From a checkpoint of a small transformer trained on Wikipedia.
Size: 9 layers, vocabulary 2048.
Each number is 128 + 32 x the weight over the matrix's rms, rounded and kept within 0 to 255. Layers, rows and columns count from 0. Numbers have three digits each.

# layer 3 MLP down (transposed), 1792x448, rms 0.0452, rows 1208-1270, columns 0-111
115143154122172177138192117162109126158114121128142115138160135087128102133181110117170113175151149203108122162125102120122147120129115128144099129070163144175181117104149123081143142140157128128113101143143094158102135161135147093065152137192144079059068153130141114141089159149137093112148115191148166098148090148069160132146147137097
101127106138187110160147092130144089119132146067164174147120122140113147147190141140116080075045130141143095082120145127145138157129172203146161196140163154116145139063057074101101093132106106094176126146092160081117087185137117137118162128121140152115111090117113133100119176105086175102113116094135142122160202137131103166101193105152
144073144158152170133117142093142134187126146184131122152093106140129128163078033142123156174139062124120118124149176144136144170084135141136132077138086138093097134077146093171118124123134153166136126179129160130091119117113141108118077132159118120095147130140146141157162128118154119115088131139099140144060160124115132096129079127112
119101167147150147172074050082132151128129121149123068134162089124154167155112065107171102091104145091166094170112082147142154102117115085152092140088147149151127123146132106117117123155189132132163172124177168160138117136088122110122142096113118133166150173167097135128169128148168110100038132146140110085120125132083105122132104167176
148079140122110118144126125170089090131165097074096103117155124090130169167187141119140080119119176163134151130141116124047199113134112120140126104136082123119182132143106160090136172047086149150137089124108113167062129156123134116102124098128153176107124194163131134117117116124176132166062140125170119118131146152170134126123141155190
158074125162153187127114126136119121150127136151132142093182113136104157150081108113148113134080113059101120119085103132171127113083104136134076093149128158099144154083085138133142104129105106128084063172098151140149148106164104144116112117146128135165097175153199086087077086129103154144146091181106095157088124144105117163147105168106
083200081109083104083194079133124122105094147138133119154164104043114140141144164161115149100142104134095082190162185155117127137116175122123171108145113112149154078099088150140104091132161122128161119158094175148076137150097129116161176081152156081123132086104097150118121105180147180137212114126146148141090194132085146169127107128101
146105072138162137117140132162150167138167106152131178114114131111068085077097134115117140065127148186111119169073101145127087118155127093148120158125154132142113168133147136179144104141079104090109140126142077123172102184164092144121099144125096135062097070081164119117123110136162145128174189166110128126156166114143108166145148142152
145126135158088174168128117130186103153138099166109124118133136129113125112099148031157065119167155150056182113141160153145076136108181137141078110135134192134094117141137101131103130184111066085095093146145098162083078144092112090105099145165148144103102123104141130162099126133152094142181119133123141110151103140104126082086127152143
175157174149097067122127103175120113120153093092116154132102136146157117098132177086140158123103156165178129163108089133082082156134093122158162089158103145159128174159077111160135066136137192103092127179148158118172146107108107137201126057158036140088119066131100125174094138116158138045159110099154100112111125164114127165157141146130
108133121117115137118107158169093172169116121109103226109165138129140097089131130136062129102111102204156107072116129114057121145043121121116166103040155096143128168106124088132125140097127186092098157116160154119140137142165133057106155148128124122112148108053157070093105077076083108080091165141096106103168143105136118119111141107145
168156143136166124115180158110141097065138104114147061130108170130070067116117120097150105120097109154118123089109099163196190186135145129119113128126123182131078176122153159157073133115210095106037134061157142064152191098120089121165124126195137146156139156144137087157121029100122144112115128126124091099110146136139106121084121070080
181078082145154125146117141138227125095134190116096155141115126146139131171164108156101135111060128127096135169135131151130086152162145118116090175104113107129161092082150157067180115140156093176150045038142120164052127178148139156090108121118113162118096077170164191120139099119132117156153131166114162166123135143114083159100133188179
083082104113123079092115130133173139129130151092132144110135104146166152123101055059151106101162113143149116173114075135119056116132101104124145159107144155103194170173127142109160082180142098167153123115086092159154079157154164186081138167104128197086082118112156127150162190129140101134174074143146141150104127162187140133093126160157
133153170097138137111150104132049073189098074178066184181119142164106144111117094077137106121058115099180079108169134117211123173181094138073075183158144184115100188151125043143125119116073152171103091181206097145028105167124175134131114108126149124104119119121111114158109134136104131088136083183070081119068141129064156134072109073126
103154142139168103126117113123173224106101179113095154098093113128099130115160168093094103117096169093148137068207126096161169173115111136082148105134159137147111190107110104119126077133108110147150103080075101120178053117115112113181172118129184090145140126115148123137150127101135130091138098101176214073118144097159160097163095103161
100124166136164141128153154103120094160143139120171105110131108091111142057110100120135163150159101118085130092128055113085089099161145100145180161129149178097094136072117107098165197116083184106141156108179124059131128107110101116097079139167101117149079085115146126051160111122093183151093116058122168187114084161155139124127149109178
127146164096100091143155164093172141108112167087104136147105022129124119150129146197119098105181151155157139128154186148142148120031152174099146172128101106077122118104093140143135131150098086101146112160168163135112165180161131131120174209112125144112154108128158101116100131144134118127114122091137148099103077086096136142185131031101
190153148154095113096182118111118087167145109136121117106093044075112103077111117019120193132071104073199144112142154134124138147195144064125094140156126176156074074104127142093151175139124098124149172063187073152117163122147150109105142135117205105117109131138164146109060135100160056105142096116168092116114165144143115170049037130142
101115186127092126116069142154157127117143102163130171169096100144107167135190102161109132146105115105109115190164088126150144154113160105158062128113124117108144176151105108174163131115158093109126119161113089148107149126164138108106119109136130199201154144163151141170174140076090079122111116195147140113195141082148177088085084141115
149155121098197111169130165154138144077105083160071153103169179130155117166148136091101086105144144106166090130165121128202069118112110178091096141123069083124128102176178186137194111152215071159109128173142087166196099106110152101143131167150196132157127144078047158047126123138103123121119136168113134125088093132157149197120125157105
057085133131167129090117155067132077129213119115087138111184141142117114114119117139142112171143130178178143120093156066123134155116120096097132157124138120150172161051122155093146122155104122096132118206161145197072076134140102185076106081127101093071138110126156122117089162114118198122113142105137177117115123174099181168068161133102
205141094133164129164167130101180121087119095095122128126157102136066159107145140063160083159092144131135137235082129102128090138083117109071101135137132184191049094083108144149141136093162196143094142191079100120141126107113184122073087161166154112140179133113133096070173128152162184149157084138096118086044169147131079111114143141158
076128119179084106128120124114135171124127131118102132191155125112046131159153109155126102139110137108102122143144214107121140095088110176127171153076183128172129098111165127067115134121091130128115128060186157186108159128109128130137151060114122174086161141091173121189144088168128161073090179169072123104121113124166169092119118133117
153089144179126156138128082185124146073141106091114119161087163055153146113135088080132130126090034137080115129140179125104138169111091106171062165154154117113149080084119151064115126104159167106097095133120147153096152154159162152137101116117220191116116138107142127142113099125138078143176108161155135104149119121022092132075068118160
096113098148113131109171146143127161089173128149151148139114100098087140098121111159149102091133158132159090120066154108121128139115079127109118124130162130177055120151176093063073161131129131138117143108171171166165120116121156076136125061112169152115215138139125108124156087072085090145164142080074113152132107136182152189079099150133
114174095069123133119125131151103169095097116139160165121106139131122139085139165109125127112150108136132151129148082131122149156140129127121112134101192172117148111115143108121097119128073115101179166131111083142093127162156146152087105116158112136198163158096203138088125177132075154183143207135090088165103095147149178109135160121132
124104148086132118147096178186099091130119098096097166138142088123153137082110074092094076153133153112131123148097134042126092159147141167148134124137064099109157123097177141122146161096133165174097091124111147070128152131102122125124124147126176158119167164119153098086149134154106121140118146148161143105101104108103088092112100171126
089067193146163070137162090116133150127095154076181165126093111173142133115089070084155083195159155115132090146120143118081136131112109106164112163156106123152164074096115118135120147159110125132148105140133107146166064132123189114141129128155107171134090114085164118198115116081154129117117117131136129098131186111117117149175145133128
113112150135112148148130098147151065127185133173103176124144149116137149142128140123124105068176152137112122079123085082094147176149122125149119122099100159074151159146153187110149129101079139119078186143122140133115146200088139088154114131141107091087153199119128132155121105135115119158115109147123118108138166167091150134103159113203
139108111181152112065103098135135141119146190154109120133139134123087109119150101059138104109122164099063117134123186116128176153145190137098113114094192142126105186098105102148081147113134138206115174140078156121125156154138151131139126089125101135168126142059166173165119118177187174124153163159083150145127134126148124086139119139214
118149087112135116113105159156192141097087114057045158180094217157118100107103115141107187159121146097166140137136105102162046122062143102140129081138131205185107215119150128157185130156109195132133135165117120102143144108082043141149082129126095097111127099087141134146104143088143143122142148094139125134081155112084143146052151114028
165136086126103157194147142098116150168152171049096108086131095174159104236151085072141120107136144119154102119175172139126183152167191159115129152079165124179133125127101125118108105116205076152152112139097216185135090140151134091124077105144126161032116093155188162126146122164085075142153146127153134141102163055130049113113125134171
104133063159073161069057117144171103128160115071149191048103112125149152156124173114136129142119211141188131112141156046127131084131114158125146101168083140140112086136128145130132140132154115150133127137099162043111147190148196109170096099041116092141135146165081108135053132106079057151144171131151157070127096077104074115089164142128
199173076178161191122127114095135137122065035132136110063112097096122163167107137157101123108115131158083124182060146117109119113121134094086188151090161157133095077089148105078125137055151171128063148071144156104095185140147140102105100151153060140213155139135121159125096069107119055187061130109085189121158172141165060047087117138121
061120122136144175112121143114120123152136105171119137157120145130147168158152129159095103072096150101085173114142151112112085116115066174109109125131121139100125134149083162136165103125113106157173151135049137101132144161090105134095091128124122090197140090109117107146175110134112102084125125118104076143129121174119154147141171126127
134167164115139115132154136103085136080102108129059060151133180076125119158144150149127093136143088107122173100154086077092124053151100185113153121081141069120133106132157131191149122139127162112121140115077147039137132132228128111088067111139106097101074118104198179102131194226108170149088175098090106154122094111163150131120103185089
098093138165137089090077199103133148097037106114108116141069133151122125148108129097093131142159137088119105136090149113075144152176169160148167051154143199195167178083094136125135125149199128150183105096124099164173177076144179099102150117139132102161143126168122127173145114071133151147155158209117151170179105181150122120111124143168
072152115089174114105188138106129151119154115123157146124132131060107176143180146140130155127185146139151185098072138127091095102124104089059126051172072154138117212095128147158095188151089141153092140171112108142121134158142101111115104137129103074151146059170128139136155179102071127141044159123173128096142122156122154203121095090113
130113139061155077129170107110102149112134178146116082115170083115108080152131073156029178140098034128123151091107105100172160183127143130146154127163107115137121113065176139145133156063175141106150085109098122143151110124158184142069192112165156136186097135164112191112150157136102143133051150168139150130062135129087102115130155149128
112101143108186037111118099170062164123133054153129103085087116089109144164061130113122155116118156095148101152126149105150160104155160161171136144111105100095228142165108137110133164117084127125173105076090128107041163164189079177131096138103119126128166133123147105073144068099088075030085128142107159123065105130162160184141102088124
132104113106175147128105137069154187111118095133118155154154139155111085102130123095086165136108134127111165172178089157103197122174153132110094148100089138124170149160073148108137150137107149134112121133093096119138112126137175200157176102166120137165147120125087119103155126097081092091101108111157085138136094087135098098067098130131
127117160084048081150087107094117155059183068185172131142165097166129118156124138159116102144131146094077130143137116066122110101126109106135149111111095125117120158122139116132146110196129164157100165107124125180149119145080142144213136100168089158147140164164138104129116112131119110100069106119134163121137106095114129213119109178185
128125100117193222073118140071131195081164112174096159154163104133083048153102131145112124182082070105177070199141207131161157061163114087157125194113178128125134086152134131152108176174087112101042139116092148112145099129153101100097113188214091100077049153114133100086108119127075164141122091112103115156109129167154131116090106087107
125124101141095100123170099109107100140099091094165176103088151063145130081102109137134152112123188124121112125107100110177139112159109081112080089124153126140131107141150108125084141132157138137121089120117125133125106118142144163116193107167124151139141133134109084146099137128145128179134164058112082144145127154144180116135143111130
085128103123104107130160136125094129164137133103121150105112131174138142155126179159106119145132169142052117109192115105150202143111069143128172112113121098079114135157153125116154090096071106125141116113103117138126129138176138148116117156145110088127181102135140142161117117129208099147121104072138079110124117155131125150130105085158
155123125079179093167121138140152049119131196156095168076109109190083092091187104123116082128142062117164071128107095076110130139097129164125099113141105146110113120112164159150133165148161147065105142126102119107138115149121112129171141108123132085170157070127158120132101081122161128087136122164104164132153120143104111086156096078097
091092110186118115120112146124129105169143133124162131154156181140126125132166110109133181136123153148117077082187158107070172138130147124127085148080143135087185136101127087098215124140128086098104160125102102109086211131072115150142115104145149103105102165103130111119148171102125090093093136076139125071068106111142073151063130140111
118137109153102106165110131070159112114151085149091151124170101073164131159108097174110195056047109064171116127144126166102156132139086137133108126119125160130139168094075154140084092219150139176107139161112186094126134152118073152133105158107165142098181142116148105117086132184111112164112090096121131144127105115160190098057099165115
105074176102136145107130158170174131120176188171164059125114158069108101127149121163180161166176138125156123085116127201078064092135155115171110142135107164153091164105188166100084077161109120135090148180100088107153176157103124129119137125135122140134162102145147161090077130097120064160137132144092127111144147117163122151111116155142
148139179128125117143134148122123158145128139127084113076156168126180134095072109181166089128076083189044153134064167153151150126157152097107094141082113169154123130182152144214102089121113112079183085058113175121070115077158091073188163147135152128170147151077162122175150097187049123118124130104166125084095112115090157195113107097159
136130155124123167118165111093148093122146141166131077139107125160093133091136179168133156146095159131143143076125092170098159120139130135085124109088095139098137118069130105160111107095148142106122114125146067113154134140125105095139158125186065157192212147132139123071070147088131171121132121148141109110193099140067144149119134170136
118146121117131113117163099100156114175102104145118110143113152149110135124115113173122170186097139158114132092124185091122126137128126169126119135143064062164101119085151171094094109103061119172101056124092166073114118069100102146128152117106117088173152075084142068098079119107134103105131166170171106115106048091135128152123137126111
044116117129161121171126113111062151069110121131119184117096103100134122100138165159158118176130100139140105132159136135081073126146133114065181110099157131107113142121126172114139146121175155100152170093103128121122143141068124192199137066118178120140069073130048094121131104100192181120119151132114136128096115142120197157129120136133
135081101073084172104145174103102116195118171169105089144143113079163179134150086135159189117128163104136039131128111141125196172148115137118042068090150150144126143120138135102117155143159107182053115173160080151099133187083168125190157125197112135077160083129168104113150207194104106094064151117092116114190102074146154170097135121110
129089115128137163107161133095107135155116168163164102137130133114115127115105121109129159078145053118059191148082094108145174109132127094105083156096166076079114137153114113116106090185170000123102132160128111167135130163128136143101065109166124097131072186117148071127090119124081119123189139151164150067188190115054125181107096105101
143149079081106147146103152159177130178145154086135114114140126099113157165094095133136162163087143134125124129126038144117138163150082081083138113141117136160108088142143108101111145213161133119162126182160136150150100107147124169086111122188071159154172123104118099091084099079102091110063144135162115155091156163141149153101150114108
127142154142157175120149084083127076119088132190073177121125131102075148128180108120122149134183165091103148095141147103078078129135081129125113137168123153167130129128099162107155132130128118138050119072074109155117061114144129160136141142101127124123208161109115172115150125114135160144156125130110150166138097112111114167122143144172
095181116163166150117128183108094123137171159222111139097101051117112162098157148109150121144173189098112132131152174159145085123117108089084107157131129160120159132119145151127140136132148091067169128157156127117167139108098161149161110164148132185170114098074129123087162145088136145149146077149114126126112100136201082121166113166146
139114154130145091147111094134144147109150121149171210125143137102156100114107084181077160110113114101148100090111162148094116114157100132138076185079105127070090179150162117150148087143078117079113118109128137117146112149124148146163101138074162131123133086140128152129074139131085114110144125131130113142132130138139110047082126097118
134072117099133140177159180168092128161107115136170127119209134140113114153144133138119156128104109141144130103143177121179132113088168151206071123087166184130150141101103139180112117130162109142131100097157117121143138194099126137143124152120067151144111106163109121147134093124123146089129137120120128087088129170179142077134159116108
126111082072126118115134012059126146101187159145154193136076138139179143160119128131122140098118116144084091142135119127200147152136126154127204195156134107120161137099169053064119105155101167148087111098112132072070065120115134162160191116153121126165121130130112150120146156133140107137108131098123109092097154120078135127131145129211
212179100229147079146141098116131093132181156159128198180138112150084149127124157123087177142139134086146090170160045163078117131126124156119149101064145186060121125104086138114090115113085106114169146124167142153192143107132089053217154132087144136133114129149153121157183179121119128145151098051159085112162119177148219125107117151111
# layer 3 MLP up, 1792x448, rms 0.0921, rows 1209-1270, columns 0-111
099107154185129121112116119145134194130153121137101175112202184109086145117109113121195183164206117165107074153084113071115161062122107108166090113106123097142179148143091200183142151139119149175089169115148149167160178182120089076154161159140103090115182144154114155151116035106163068061149172131102110114107041115117139116138108126133
136117170170111129114092151156099134083109097104092099125128099172143126066135161169052123145157132139137127126083129131170117072156097134186097104162162116173151148164100128076130149121205158100102158174149119155127191144106102147097178134162129154148139162162116127141077108138110203148152164092103135143132078139153184119152179142167
153158094109116114134132164199137130136099122103157132120119155183131099088121129133127170136121105137124121141132099125153160139126105129074172126198111151105149136070116111114125107129128162112113119145098077119078103131160119148125071141180148115134145109128189183113112081051130157156195127117131058138134098095155121158189137151127
159136090145144114100125154107135113123091145154139130163119102130123123138079117142114129085110071101130098167109141190146100126142151152090144138115107104124129154131148136132103104183175101101166147189137140134148176089105132118123104120113201167120107066108082097145134122131057146153129082161105106141135148102114101041124095107125
083160141082138075093163144126189142101147105032118123118077149105128111093116089133127132116112106158136123152122104133107148078209105191141086142083172110124143098128147049091114141131157155111153165155111099181143159162146188169176154150126099098139159135102083141158073165083141167107079143121132146090104158158157189124083136095148
209126143083169155128078094145117154133153118098087077090135190135114164080168108098141073119094089141138175130116124114109144100146122133069106120092139139151109118151141166101124149100123154099112086106137125126156128066138105126031089212062116132087104187135156108135100163159094106136064147144125167150150086074166121108195133154110
138175206090097071127077094105149101148121159110051130119144141138249131159172118128145087128125153077148124134097167123141114094135075127159131108055148155054150111080113163109118128139182139154138109098137177125110103148098155122116096106112118118115154139138132098163101141161118112108068115098179108176131068127179126094149092127118
104150136099150172097151070151076109143136131150066087157125123138107164128147113174148159150127064101137110129093134086166161121114156158115156088112099056101097092112159133050184143120106172110128130106127142171143123134142102129147124180088087114140136168148076146107118139128171145110122129150146148109148139114153115165122134123107
099129085102116145127115177109116113150105127122130075125149092128191083125061097165171099096171159128156116118138211147195203129129153147127163137136139150133071111138173131125146168143091156120163171139061095148111118134148119138110181157130079117155153160085094116067104132085099117151177136171067126135135103085143091107106150115143
125133158127151147127140137109114110150098123148119073177107124100172099179087113113058112143104169123073142150092161119125142086147146081111074090144094120123144091085091131136130169127167109121182109154207095125181104088147167154118156125065153097116165078169157131138123143164188131157133133176135140157121123172154118166177112161099
097095104103093106100089118135136166159108107187130162133138061099092136180118111112141168178132102101168156153153098045068096090133133123118101142180145130168122101123099116098141094131108149160214139165096097150090103147136151096157120128143102156151094112072121169075135161171138128156164152130116118111068110141162136158169160166149
080179150098168135137104130103061136142104081124169102117163111098091126128139157094175154094189152194142038076117108076165183139137119088105167142146130179107133154119166113209071155106130106121047184180110161092155134092113129114164142142112177102155198188112166132103130157126123113106159131127144083112171068125152170098127116047122
153162119135154154149152137105107169176171086082158107145190143127072140154088190143108122117105130119106138107111206113132154155162117159161060130091148047131143076156181090172101103126126191126151134156203187197107116051085103082088144108133157122154150123103112137092078101091131137103112203123134132119169124182096136102179127174110
094025119087106077138119138213113138185179118108151039108131116100173092134104163099104098104173113175116135136139056074081141144106083108143176116105140125102094107131163167096170139154155108096152116087105089128109149135135151135155182127156175144159122175156164105094096163148170104122121131094171095114184159122194076131136147193105
172110061115053146125178114124075064112127032119095051119205105128134110118110065122185176155118085128147130162096140171099084060143157165144168118155126159151104104150177147142127208121141155139067123196151176144089171134127141162108104112139148166146110156124118096117124127135169138186125132139125079118130110130123125122127162165129
089130078185149096113151133209108124111136162101115122135106145145125080168157193162162127144122132155125124106110153183123121169056148095107094093131092103163119100133158115131094068106154096104144135155114142205062149109174101075151205085084194120078155125171139125154114144149193091127127127126162062076137140086143088171144150181103
075143095119116101164122205171095116128138171123158106151119159081115158019149169104160111112129088142055134109124167165123129179156142117121113129100127149219129135176150158123117106083132197135166138122168106150168062098181126153152164106106160092140105189114101137143138108089114083176136140138102136128109139174151107180098113150181
184114135092137137193112144099077195145095075057149147144105173099129168122144125073151147119094110083077095152101123107101095134180128112108128087117079097175114111195142074085195130108136135161155168132103176154168110124138123110195113140107156133102129137115114146150065122147086136101120170167082116130099110118060160111137150117123
116120159125129136132163127106106147103111132109184155129134141116103088133113121120134109079113133148150133137121125141105137141122094129136121074085242089089153090118174098157159090117121078128068157136095210095165120142093115104099128142105147048106118152128096155107086097146158125183162119089126083153103130106161096150146166165079
127152149176066178074218127102126109138153120117096181120094125116111127165066153150113124203151092108127186082109102096162115171099186089159129130055141146173131185116070107142096101124066142119118167122079141070113127095123099147113180140111076147141097133117191090164155176119131084165146141069159091176170112111156103084128160157157
165185174144107169193129152181125163079098182126143096136095156164135162129198084141178146132073143074111086094122100139128150095135200096094111097108118148136083108064129118184106156184147155141118138076111102112149192130139132069133167106129153105168152147153135125142114098140139059193175108147139111087074136115143093119096138126140
073110129171092127076115146105064167148148166199122116123081136109163160166142095160149156137155068106113099117197117133086152189175130159201103186168074128130179156126107135121120073171110065103189132044159095118116150127155112090182133086088087152090135112193130111125047097071110089146142127127169201161097075120148173165154125109168
146110115108113125152179125097090105136107122087143143136128088164119140124077188150124161122113156099123179099126098142139144113115142071138104125152108143079120142136111141089157120167122127108137071123101115105094145104159164113110093204089160136150107065147126169084165143089130134145155095144211151152075146190143149099157158149144
116131095120143095101122189082174126168128132151106144142168123164083102140089175147114135113138152095132095131066095155168155125131194164147190118164052114132075195182153209165142161124125110112153180120132105147184121112073147111124165159136096066149070116161169066140138173138107188112113074102107138124134110172162150079087167153097
184137074198140121184097083177134111131136174115086142119131149114152170117097131085083143126112156112098154114136144109137086119160108121161102144089118088079081124119179155163116122129114088150179222173123105169136138130114108162151124179140091118088163126136134148135136118159110130135147106181155090136125059107019108078098115090130
126104130085130153126089154116126088139179124129124126128084080106125138094136084099106121120109124120143121105126107162146112116119108112130158106136069089139129148104136177095180137122163136195125106152194165159108164082153097112164145163060126141120134091213085116143146154090123195113087150098185146087179178111111106145113143133152
117138072201103090147092106132211119173141141154131108120077128085107158137100123152147115086088113172120117096163111240090181075163146149175168151077137110174098109152077187160089088120134076113155115141160119137117151110114158161107152114132124111127101099157138194212136108148167075078141115109068153122144102114126151102126151073103
123129088156233139153099171088124146121171109150088119136106170128151108129137169141115130119112149085152142090133124112146121105147153194176142125143180137094141132182068185099113142121122087170136102121093136158149146083122098151142132121169164118087085161197076152114078162157144096182139145167096127169100121177123127113125132089151
121143146120079106105152127162157129125087134132086138077064102108144061147116118137147132168088103120126109120147096168176083117076088156111118122132146125119123164088083115146098150110128081159128128092087142159162138140173123153088144173069132121134089124093151150159092140092118116109117070085140137127114108110097065135176093184121
131172135077074127178108124149081106138119092158164130161174130143151155151112144144128123151116146103170115134135128137085137096114067119123171113189101112166107070148134122089114133139096066049117131124105135139095093151108134102098121125060148155078107172169112075120105103142072068102099121141185078132084132127107134127124142161112
151068132099164141095113087095040102108152110124155105113167132117137143151162168161130097146089114105088140134111128140183178119175152115145153141111126144149092124180128144104129157164085126136179189124063114121113078173075117144099172178093113147127112138088158083168101066191141170162118105106110085105179152123162125125114099178201
133086086188115103099090144170129144076122124102161116116030174203107139160111108108166153111149108114113143125132173111118104109131140136179075107134116095155127203182073172126092151159123036143187141159156104107159166157107120126162123080117177151164078131114089114116166143096158071143134097095135126145147157161158149127169165179140
166135168126074139188183139093094069097144109139111134153109109127079185167177084100092131112113083065092128115143169219157141141117094162075118149128078127134129118105133166200148175120128124055090070138155131215140065151149128074086109148118127162155138141150122115080150091148159170058076079086091085197175123113190148182132146108138
062116144046114117108078149115146120140144143104154180207175097173150128145045106126122112137159143106189086095145136107173129134164129158126047102182154102129145057196146151114121152171108127096211085178113108155078135181145111115126138083097197141119153103157119099128108145166146153116160136089190059179088144143095140132188114132073
154113133129101100134119116146179150143120135125169139119132127142062103106123092110166144131142104150119095114085123121120163086131119117135114153149115097147152155135180096140086122141145176143158098146190106158167103133131098121226133185102161115099141163146136131073157097048129107116120093084168151160106110112145103110151079152112
101124124100148154075131112136226102145118144121110223058101061137062118125124109130157153117132084141096137103164202164141142171125085077112185121177171150179178085074096119078112151194103158104130121126099108177189127162067092115124149138089125071147187139156072137072146118127120102142135041174169183099143108165133111134175089156150
173132072143151140176103156187167127139204095115161099125146103112130165102112123149133198109146153105158125173138139123174111137132136132165128152113184121076124044133121105130127131112080124126066121162103154111162119193095101122181129152102065129122094161098174079181117176162180125150132147130133087099130085150060142074125124107099
158067159077053151106125096137127080178157122131103087099155160094151143113095151104151107119059089148089063097143122075122156080130129101167090191091115164155106087163172122145187078144143123149174160100155074136095126112152133112138125131095114104206114153094117137076128123141108169094101116164071158183145149115142101058139166113120
128149091137058164054127127115139164103144064136122130145099160109078167116103128097182135120143168145123116127169112164128087120125081112163130124137137150135105118141116144118112131120122161142188132158128127175168162163098054198171063082104140159127175125107101120120150107161041152150177143123044145165172148091104139121149076120142
153180139141145148120136159129160154162135164106199113130170142164091115136133115168150131134147041172124100158107086088083115059126096131115133198083164130167103175094129171074139135093165095155088137142186145094182130107108144132107138097121136143163181100150085111171132154131200143189165101104136130192217173127140086144109139172177
116136119138077127112139160159060106138156129159097104098142110085084201085132159139161058104126124106152176130069140064128089154070133092174143148152106074118104125095141113169094118132109103138132155102106117100135172063125075085072062190096139165145140194100114157132067143117200164151166125164131183092153139173124139099146147047090
107114117108118155066116165164081108132078132143086139111168083086157098077164072091155105117096158116181141085092140163124134147159165131159116204150150168145065114126160134149121121085105091105133120088131158090092151093161139126091051152131140151092089128082152162158162159102165142122124125098103108116176066106161090106143155078076
143112097151156129142090107169171145106197153120111157135196181171125157155149152195119103168145088066111107074186129146143069187122165083173115112159128088119117147075157152085112125095160135166170194093165094118125113188156085142154143073104113122115169152099149127094111149166118132170149178152127071154075115109137133152133082174113
164144124105115175109134174126117114091110162136100139184148089138178166117102166165104104121147083105109146112150172150096082147143127156155174150124123111161160113144085188169168159149100171175094127174106124135144124159108102084129126053126102140137152160070135163100124136115119101099117155185136183137134111110128140165109126154103
159170120100140138115122114132134122076129142152096091159133127127102180134144101122153176155126122101213135161109104169149085100180128091149102141182121125146150099159113149132102143172155134145151156131181138100112118134091135109119125154101133135132116130176108115100131099100085115157091150096130145136123140086156130112161189168118
147133112163054170121130148172118151110155082048116108138125112106134160130127190113163119090103180145137186169143182160163103120107135125130151115148119135101155062155104077146146062091081072197104114114137108120092153095104171078043116159138106171109116120063126122092185123129120166146127170127109103130153068135085124113137173138148
190160112091189159112111118136153142121159102160102122079120086178142137116139121152093129104106113152127174109137104128147147147128117103092154116153139143146097128139144164122064173112131102112126063149130111101113076101126075122067130136081109135118162111079151176153111131137128154155150118123118104172147141150116132071147127121067
151157086123162158117084123131112147160070154087128116091069112094108060087136117090167144197106080148108144142187158114095092094086068081152156120135106122091099138190105142143113132032101066104147137074179174182110080123143141165117066114179118098114080154086061165058106122131142103063107134128139176142167087137196137154116140084107
175087161128128136116129133153104164155091084122115188143135075212160109160090088083099100077164074116186130203140119126169147184176122169108071151134121159031149108129083170153145165057138113130178134126133140159107088094179108125117141123103107149151143153150166071102166117183162141090122113104166146100117078115122117130127116065117
071151088122125146153129183107165096115159146139137170196128052093143137145078154128122176097115148079127143072160100139078090140076132128163117134152091138140070108110100127115140133126117052149122126157097070162124114151124083135088100100110117171101168129107124113075141128158141101091080133107142125029162119132075049076187135112148
160170118147136076130115107150122150124085128080121161156126161106170130173098115060143162123140096099129111121114175113194152167083111091133108127165158100107079118125114130104146123147140097104136156112162152157119105148143159145145139140085215142177095107140171146181154111120161131175107148112122149173140206131147102116140123122113
184042112151094162041092128105159136055139125128134089143131140136179121114173103160081121124156124107134112152148099184084120120166075126099146169178156120113104121156065112126138162178208152118123196128114147172140167124148150165135108129076064123125101188183089114120220136140099155129072102125084183139126163116194083066143199077109
169125082127040131096132142130152123192134110106149134135101104085105109083093140048111081170120088133153135116103132161129156115137066128170128129125073154156126125108188091150147167114118143130120087150223177194068104103128141151042131163095103106158133164060167099220073132133090065192090136123102157125175097193134112126130154139114
091119117172037133134099089133207150169184051114179091140149164102120190137098091100164108117116117145154112173089197171127141123090137102099105111099109110147135121183064112070105093172093102123208155129083175115143149184138169123102130127120111118105134185123083135073134094176212163106125097161127148134083109206105083031118173137191
147153174155160119092076113122155136087167132112131118171091133100121105131115094151099088104165124143185112130113178094150127166123141157139099101090141137093146153097064132116104194093110178113117140136113126140204211152194183150128169124081153196074141087177160100104135121132133141118064118033063159174105108130167133131140130148160
133142114112131137118129128098108074123176066134130156166084106166114147114161121138152138103147139079184101078081084142085146155081127192162126167128082136103157176105117150140190148075122138120110083105128126095105164175159116110149124196134149094105122160124098160168132153147150112102148167121089137126141073140151097030164065094124
104164033137091078113118200168087159171162057085199080139164145130218154111133194125155071195121071099109130148177122155148155140101142115127195149112128156145144096149189110189126129092138118112255075117174088112140123126117187058116106114153067134146079120176075086203081147167162122131130108152108075137158123115133125119169150121066
121102201099049092164132146153164173156076113057135145111080166111120119133086146190137155091093055173156092143088082183163110170151141134130110095153148185138099234111141168129180165174133182119143125103137154138124206169134123112111115122140171091121119168099095114098124092119155066139171127070120168109120151132177167150152126084111
177184131142178135112175172095069088141165133120085106145132087130078094183104120111115128119093138135107163097163173122121128099101147135148150106102133109094170144071103124078124185156182138143154159115138115151130132103118118139107154095082111115136145179095125194137109105134214160160146104109126148119062133142134183143143095130104
106113170110115117172079080072128077099180107216110120121085104100147102126115141119131174079148120127112101149111111116105112155155112125096172113193095155070122168110208142119149137119124104181133096117135165125109149106123140146079123097081147093113124129140109142132060143181161081133112112130139142184214103119075104106153094137145
158132216170123131091090135117094172146177145136091063126110061062129161093094151145115150138111165141167117123129074120130104072143126167172104111125193206124119147116087117142108188084131101107239190089113168098192110149145160111136082135108101147129180066146138119180142118087179139136141128100114155119106116154105133081131148138118
133124137106135114142102118127119161168122104116130117090173153118134142123123086141164125138154116183101141092048155075159132120151162145097034211152098082121152084104164087119144127125163152140152159154076078149096109146148102219161133150128102108170122100112121140125092089098141142103141144160139121168148081076107083161115141145137